Weights of a small transformer language model: untied embeddings.
Each number is 128 + 24 x the weight over its row's rms, rounded and kept within 0 to 255. Layers, rows and columns count from 0. Numbers have three digits each. The size before them is the row's rms in percent of the matrix's.

# q: layer 7 attention query, 256x128, rms 0.3, rows 0-10,32-42,64-74,96-105,128-137,160-169,192-201,224-233, columns 64-127
# k: layer 7 attention key, 32x128, rms 0.311, rows 0-9, columns 64-127
q0 182:125128123186144163106141127102116136131073110106124129126121100119103175140116161158157135148099131147130086122101134174101153086102166115123140090105161101119096109164132133124116122112106145
q32 159:117111092134167127112134116126155094177092124091144166170152156181162158124116201137116114132125104170137098090105145157118149117159113139085126106084173104117169128153143096162095098094115127
q64 152:088110151109118128120069091110146176100159131089107149147094144125143137123151122146128121103127115138130165163109121109143095148087119149159123096130130161113108150147113184154151138070139143
q96 115:158161098099100108122114120126149130137118086150173097151089132148097126123109113077125111124148143092138105130171104133127124156145129137129115149140150123104115097099170110161130095093144138
q128 162:126141135173108152132139096150157152096119098142152091134122169130140098130125135080084144123157156134139172130114128146122151141111156132078150144122152119133128089119164127103177068071192119
q160 185:165132138136128124099103132131144137128120105116160138142104137142162110111126122130102110125163102133142132141150116108104099112148176143099119152092156153156103100082173145159127095088147170
q192 198:174140084131140097126138114087179106135108117174129169124141112138113161141117146107153148147161160151139045099137106101081091147149134111126147133106138120116136139142135098150140133112123140
q224 182:138137127173118181141077098083180173092111126149146167142109142133132129162136104150131094150084154136125149118119132118143122103034119125093120084098130150122137103129108154123153098108108155
k0 050:132150096111132118136165121121107128121156106160103098124150066135119119126161135135157136139151106109130135134109123082157106129140144144127142136125128146115150123169087145135102160159135138
q1 169:101090105121155126148107095084153123132107152121082154167142108123119098154138121142092105140148137121114103121123128102090110159107120128126139097098147174129178156165121171125133153132098088
q33 142:141146110091148150112122146164121132093130080144092122112133145145049138146113160138115074137132163108109138090127118129115115120109138156110100145115111160112113132138116152141136133113161099
q65 180:144133126113158088108105112108165053147136144134109120092128106119097157125132132115145134095159127138127077134159100145117099103094135168128104123136109142132132151163082092141074135141061115
q97 091:123166144102127127110138143117093149115167121161106130126152189122133102137133132130151096140142166105104178120128110153138117134147118136097123119133100152100158145173131128148104154131128120
q129 171:149132130128125121097162111100187147164097078164129140112147114158095147171103173113129162153113146124156059130130103155124121121147109127113176157101132089165128135183129123140094110102142105
q161 227:125112087158125136138117106134110114131098147080140124146127163157171109084084153118086110105116064136104101098107125123074119080140133134099118115108179129117146114127154099163120121099140110
q193 158:105164139099112100131122104131111088154149142110106119123117117127143120129158154142145136139133096090089074148144139156148102139124110129132082104133161115133158128165110124134114153190069133
q225 198:121133146123107104103156129145153108137099108166158116161138171146137085116121177127116112144140134117104155113123132129099128098136110102150124162148111107081129084096164160102120131159136126
k1 041:182112111138127154138145123097116121123109160131141169110115184136118176153113152158137109114129086126144140166143114157112140109131136130129090101130140125112123115155143104073115118120107104
q2 169:148133189139138114132162119121136115138156119132156123151110131138094092116112143110154089138157150108100123121159133138110136094145063140179099146123148107110154132135144093142128142093143165
q34 122:117101124127168142128129096129191114098137131124113152106124086140098143133092120139102140135132117163152142111131150062140139158085095140158105140115097140112082138126110118119145132179133106
q66 152:153103145188102149102102090168150132137123129152146133111085098135101139108087138152090144091107084096159151118145137139148117120106115114087114132140102145132099145131144124146139121111111123
q98 068:139100067123118137130107133142131147172097178131100138134164117168088138111112153195133138147099087135145081104121131136158105115110085140093157085088164109119116097103119111150107147136153113
q130 136:160130107096137143136136176120124139116114156135150118133121154158108136119131126137126148149109113124144150102138144078133136124146085129092142110093088129096127120120100109161125101081127082
q162 132:102097112129146105119143112106147174141070132147059161125119162137124157161096141148100179097142144124126146123122188131136117152125107160127163140078122144131140159135128097151152112158119141
q194 122:166144088117106125100174130110116157151144102138124149122089125140153125132111135123115097119096138128159101148143136146161158123142184103100122110110127112128104117118131133115152088128113124
q226 190:124146167129125140126132139142148150130128098161137166118129138121106119155123102118086094116117102137087106117182134142149135074149135142098095111165124152115140172112191110114157129137168153
k2 038:158138096085128139137146128132148134151092150146126163137112126180154127135096165119130125128165122122123086142136096095123121137146152120126136129110154130149172156140131131160124105084127137
q3 114:142123122108163141168133111147183114163114114139173144131068106147131102080112140097115097112131111134144118106114154121078098152119094091106093133113149110136141143088096129143143139139117146
q35 051:100183150142158136146134156114127117084110083114159091120106155148148146080152097115101119123168053128139139129149126117112111132143114135143103179167144118147141111122145171121095151150158118
q67 108:171138103166110128103138111130141153119118101112138159130145102083175111106135078106103106113105151096138140118135116137110125090124159112133112138186138125124133100153142136127192114128145146
q99 057:129154190164105129113118117125117144102147089109128111123090133094188129144163097101131107134152188132126164138104129136107077133150153114147111148156108106131140112131160150125178119122163148
q131 107:134113170136119129110151109128145125092132089092141109136117121112179116145144101106122096129140168142093137156135154181113111095137150135164112117152096088118143111160160129124155099114147117
q163 115:113133165152131112116124127122121130112144091111124138129121154083198083140138124100118122112147186127116156167115128126150125112147140143156090136153112119149157119144135136112177146147099129
q195 103:085138141124186158109152138113068105139116106098155137128120126124154117123135126111129094138118157111114118147142150114101174075108176145141151105188092135163125125121144169128141120087126154
q227 128:176150099123121127134159114103150137115152139165188160137089138138101124137133160129115082140128111143148114115115105176084136114159150114102086105128145115136134146138130133094141167131140124
k3 034:091085084095146093135133144141116092197119145128133156138124129157176115129106153129120126105155089142105067090096143129087093111148129113100117100136148109150124133129123104140115148131156141
q4 097:109119135133140102145109137096147118069141160082128140166149150141150138155150148159137131137128142129127140122114062185145129119096170162109128069155160087136097109142094121107095117104118131
q36 061:123110138103127099094114110155145165104140110077108160146159114102145119122112082133111112134105169121142106137156122115167121126111142139126108119124124129117091120095119152111119104124111174
q68 119:132117090117143160131102113110131155128113178100102113141153121158066134139147132121126132149126110132156095154179135078163140136135115134121128160091140135126120116125121119106104105145117063
q100 060:136093110116149124126131137132124101153126206106113124132162114156102109143107109148118140112101118134138084136160113096161180110120122150118132109120151154112105137121094095125102115140097105
q132 099:134097075119127136131128150135128122169122206113092125135164151139089122105099154173133138155098099128145072105137107099125161152116105152109145115112165153102115124123076116118137106106128092
q164 110:158086074122131128136132124139129136155088187118109110152150114159089127113102153147102126128111095105154067101153123097118124145124086150109127144114168133108108134130114112135096104109139120
q196 082:172116102153131101141091120115170154144113143144118110138154124138126120134133131143150133126076134136112121096101127124118077157126084132136127113113141172098100095154121117133134126154129094
q228 104:134072141146142111107100171148136099141104186105113118168162157158172117162157108121140145123099144160133122134160085114146170142122135155136163103137111119156100126159127122133102089129146123
k4 047:140107138158124155129116151109167078124109162140089135123143134119104128169109144130112162134137134210136097145129095118157154116123132123138125147079107123099159096155171099146141125093131099
q5 089:085109121124113085147127159131126122128150153093155161173118107114172105118109101153135108091110113116134093106113157145142095151144084112160122116076122172112110113112092148170164156163130137
q37 065:132159132107124079170158143115146157126142122086149146131145122107160072109094106125109107106120082144150120128133110073161161110142184097155128125100125146109122110117149176135123124126142135
q69 074:105120162162131136165125124115096150117141196094123106149102116121162110104129076132127125132109135128144084145123141072134128106161149112168171137147089119154149118053128139080120161114091113
q101 062:147185163114125066170174136112138161157157118109131144121130129093144093132096112115123111117142098117140109141145098090138145121141159115171116122097101141120147118106174184136133140138158119
q133 072:147165156110120109106168109140157144142134094101099095119143131082146072141097154110135097130107120105123128145124106111147146120175180115162134096106111118115125135118147160117146145091146118
q165 085:135152172132120131154165135112143182174165116137124104128099116110076091124118112117144122106129132101113149152131116113139171102165168096175125088123081146118123148121163159093137178133127129
q197 093:129125138125143092168126135140124094139137103099121150189098131128199104138129107125121112152137158107133136127118128078149143174095164136149123127143118115144129132150135168101129122127158147
q229 084:101117149133123111137158147107103117140154153113171163112141155138152125108105075173197118124107134176146140132127131140097126145137125135169133107109151124136141115142097144126105147129142153
k5 058:139143170154142092109144142136130133139118133148115122159150078139151087120089105123143068137096116116094080131127120151112111125111088138096091136197115117109128136082112132131135148135145120
q6 079:112142141131199152173155105106164118147132129118135110109121156126101129120125135106161142138127113074138157132118140164126156151143120147156132126150152112158122135125084158116132125154112132
q38 082:097115135136169136116137112149165131147130128137150080153081139086086114125093121082169153146139114133148124148130147181109151162127114138158123117184154094128157135133103146175131120127154170
q70 082:117088096148139139115118148104171123146147125142153078177106147066089107131125145109171132120129107147136103150151159163106150130142127140137087124159134095107160150133097115174124124121106148
q102 087:100121124142154130122142137151169145148133108120153090157100132081094110130075125085161149132139117121141129125122154169097142186135092151160111125186138101137173125140119141170145137113139174
q134 086:108097116187121122131151128134172144144131102112140119181119128088127122150125113116150181138141126135152152116129155142146140188117098120136100123137131126138152118130125122162163150126147145
q166 068:081120143149132129119139120137189126128151109118141125148091120078084099129122124086166159128142136133145123136122118185137154168143097115119116126131133102121138106116142140189150113124130154
q198 086:107114134158149149104117132135158122119139081118127137158088142088092110134105117110130148139146175123143116112128149156162144163116099118145122128150134114125136137159120119155147087131137163
q230 075:138119125116160118142145146133144139112135101118134095160087114091119123132110146151168108120113073121128109140126126180138124196112105111141133165163107132105175123133141081164116134133141160
k6 106:151106116159155140125152100106141155094142089065145117136098174134104118135142130157125143133115165123125137159097176147141137188158142085103095093128146126091131136121143113160125125164067127
q7 078:140105183097113160102132151168111105088113144120151141166133185127134111126130129152124103123134090089142140120096143144111127154145161118148162137125119146124111107143130111133117144088107152
q39 088:159137145145110125128120143167115138111096125164154174139127147160107149123142110164127132113166136132139127150112133138071121126162128121166134137140135140150088160127154106129138138094087162
q71 078:137129167142098153152114146154120138146097094145153140149146200127130147113169122147140142132157119116121143112058162122146108139171128112135148121143124145130127119120145111158132165104105185
q103 093:166122130138103118125117140171105141100102114159169171147124153159122144119157112165131129118167138138144133149108131120094126125170123115168150143144133142140102150124154089137141150103088161
q135 074:188154153165084128123116131162102160090132120154159155205130162133155104100146123172109128142172141145138169126076124136114126153143128134137152158127110165125133145118135132133128126105111155
q167 069:162152148160121135120119148167127130090096126151154172140120129158110109114117138150123122108139138139121113132088101139083089117139131141138147148111132139130125125130164121146159146094097164
q199 080:148129133147138110129120161180130107083118140147164174180104119146125132105145083182126122152108138120132158116074130148122110156146122118146158133130101148156127133133135122141182129105122163
q231 080:130096168158107142129085131157147118118110133126111137167092157127127152107115110163100127113152148108146098149130133122091107103140119112164121123124121143140106117131137115148144099090117171
k7 127:128112138096138127110137108142136128069125151172138131150126155085117104126123162111114154129117159073109126119126104124190121094142132128111102126132089138131116106160180108112097137156161104
q8 081:113121106095135064137154097151120132179090130100131088085109148149135152103125139140135146163122117109123118119139141129084156160154132109108126132133109163129108132136136117175117120118118139
q40 085:122142100098129073164145129159173112172084077113136096131150142132164129110154132112128142144137124090132091148137140102134127175127097138166155161115081145124128138134128149153151110149090135
q72 085:102142137086112053131128119173135110150105168086087139097087143134157105105139127140130121131119170105114088103131121142112131184127144158162149141123123161140126104128158104180135114155098159
q104 079:126113130093148065171153119170177119186086082108134115124127144116137120114134154126134135120137155085131093158133115111090116173110118137163132154128081148137123150135135154164147107152095159
q136 094:139155111054134100151117112162163131163095131118167122113106135121079138096106172091168141095124113093127070122131099127082119127147172115151141113152108143145142121125154123147121126136059141
q168 083:113103098100129084149128133144167099148116110115163105136141176099187117095154137108129141139133135076131086128134137091124130180115119132156136178134085150136136136120123122150174113153095142
q200 112:129138122077139092132178092161143117155127112126151121088096136115114129089101168141123110097120106096117083162134102147078094119155148138115124149141125136127144128105134137148116133116090162
q232 082:111082093146132127162171123145148121157117129142141115112125152149123111145099134111173170111145153121109114147142117108114135173137134121151138144113116120123137149174141142145173199125079111
k8 101:112102128083129121094161106146149175097129107086106129113113104126112134093111128123134105113107146122142115137104143158121110180129138140095109155178115100159154137130164143122160137164100129
q9 081:075127108123119137135151128090148106150102144135135095151135142122126114118186115108100137112106133157111125168085120142127069181119125127156139134120143156153102120112135135122077140122131143
q41 095:093154088158093131140164114098116096165105124120105102139134152150132127125128112133090160136110145127105148158072120134115099166107126156128149112138109126126123131121150149128085098120117125
q73 089:093189123146114122123138139138116106134119101108094126105143131101112096128113126092122167136097143142117160189083123145150124150103130160087131105113086138125114164112154153108092100122151130
q105 098:095160083151098128136162109098140090152105121108114101140155153158139141145125115132091168138097136124113142167071138134115105161099130156120149112144107132125115120102140160127087103126121119
q137 087:099134114154102138139148113116117106115094101103135127128148133132154119159139109170104172146090181123132151180069131115108111159083128141102156126125086114134114118124164164136105097121132116
q169 070:080157114148125141143160094112128099156112101111103117137137137142114140134131124144110154137086158130130151173059140145092108157103145145115134094144120122129110119118149176111068096104141130
q201 081:101136105168118145157153128119128084127106130109114114143138150141125142136113120158111171119113140138112181169068127140114067154073114137131153135157121135148108127122147165087096112167138114
q233 075:128099096150091133118150145103152131168079143112108118146162134122130157146164184102121144129123140142107145132089104155155126129127157156108152117155141141150116118150123129138069092112146128
k9 129:152108141145098136092138128127187125150157175108125139118164143143129176120152118120123109095137183147151135184088134121078127149123113125087142147141139115139136115108185129086115153125134086
q10 072:091140139136093118116106120125097131152091123083116110119093146142163118077116097121135129111127115107122141154110111063104109157144144126116137071137118142134137120125120085108126142127138104
q42 089:133141136161093101136130120114124113143114125108116126137103114135169107114104059092115124091123097113122145148128118096087105144149123134152118053110137128111106155138117077096112150114128122
q74 088:126092138115097125087124139086124140117115115096092103130106166123153074109118097090117123086115116114121138143122127101088118153160142169162083091127113140139129171140132084127130155079128087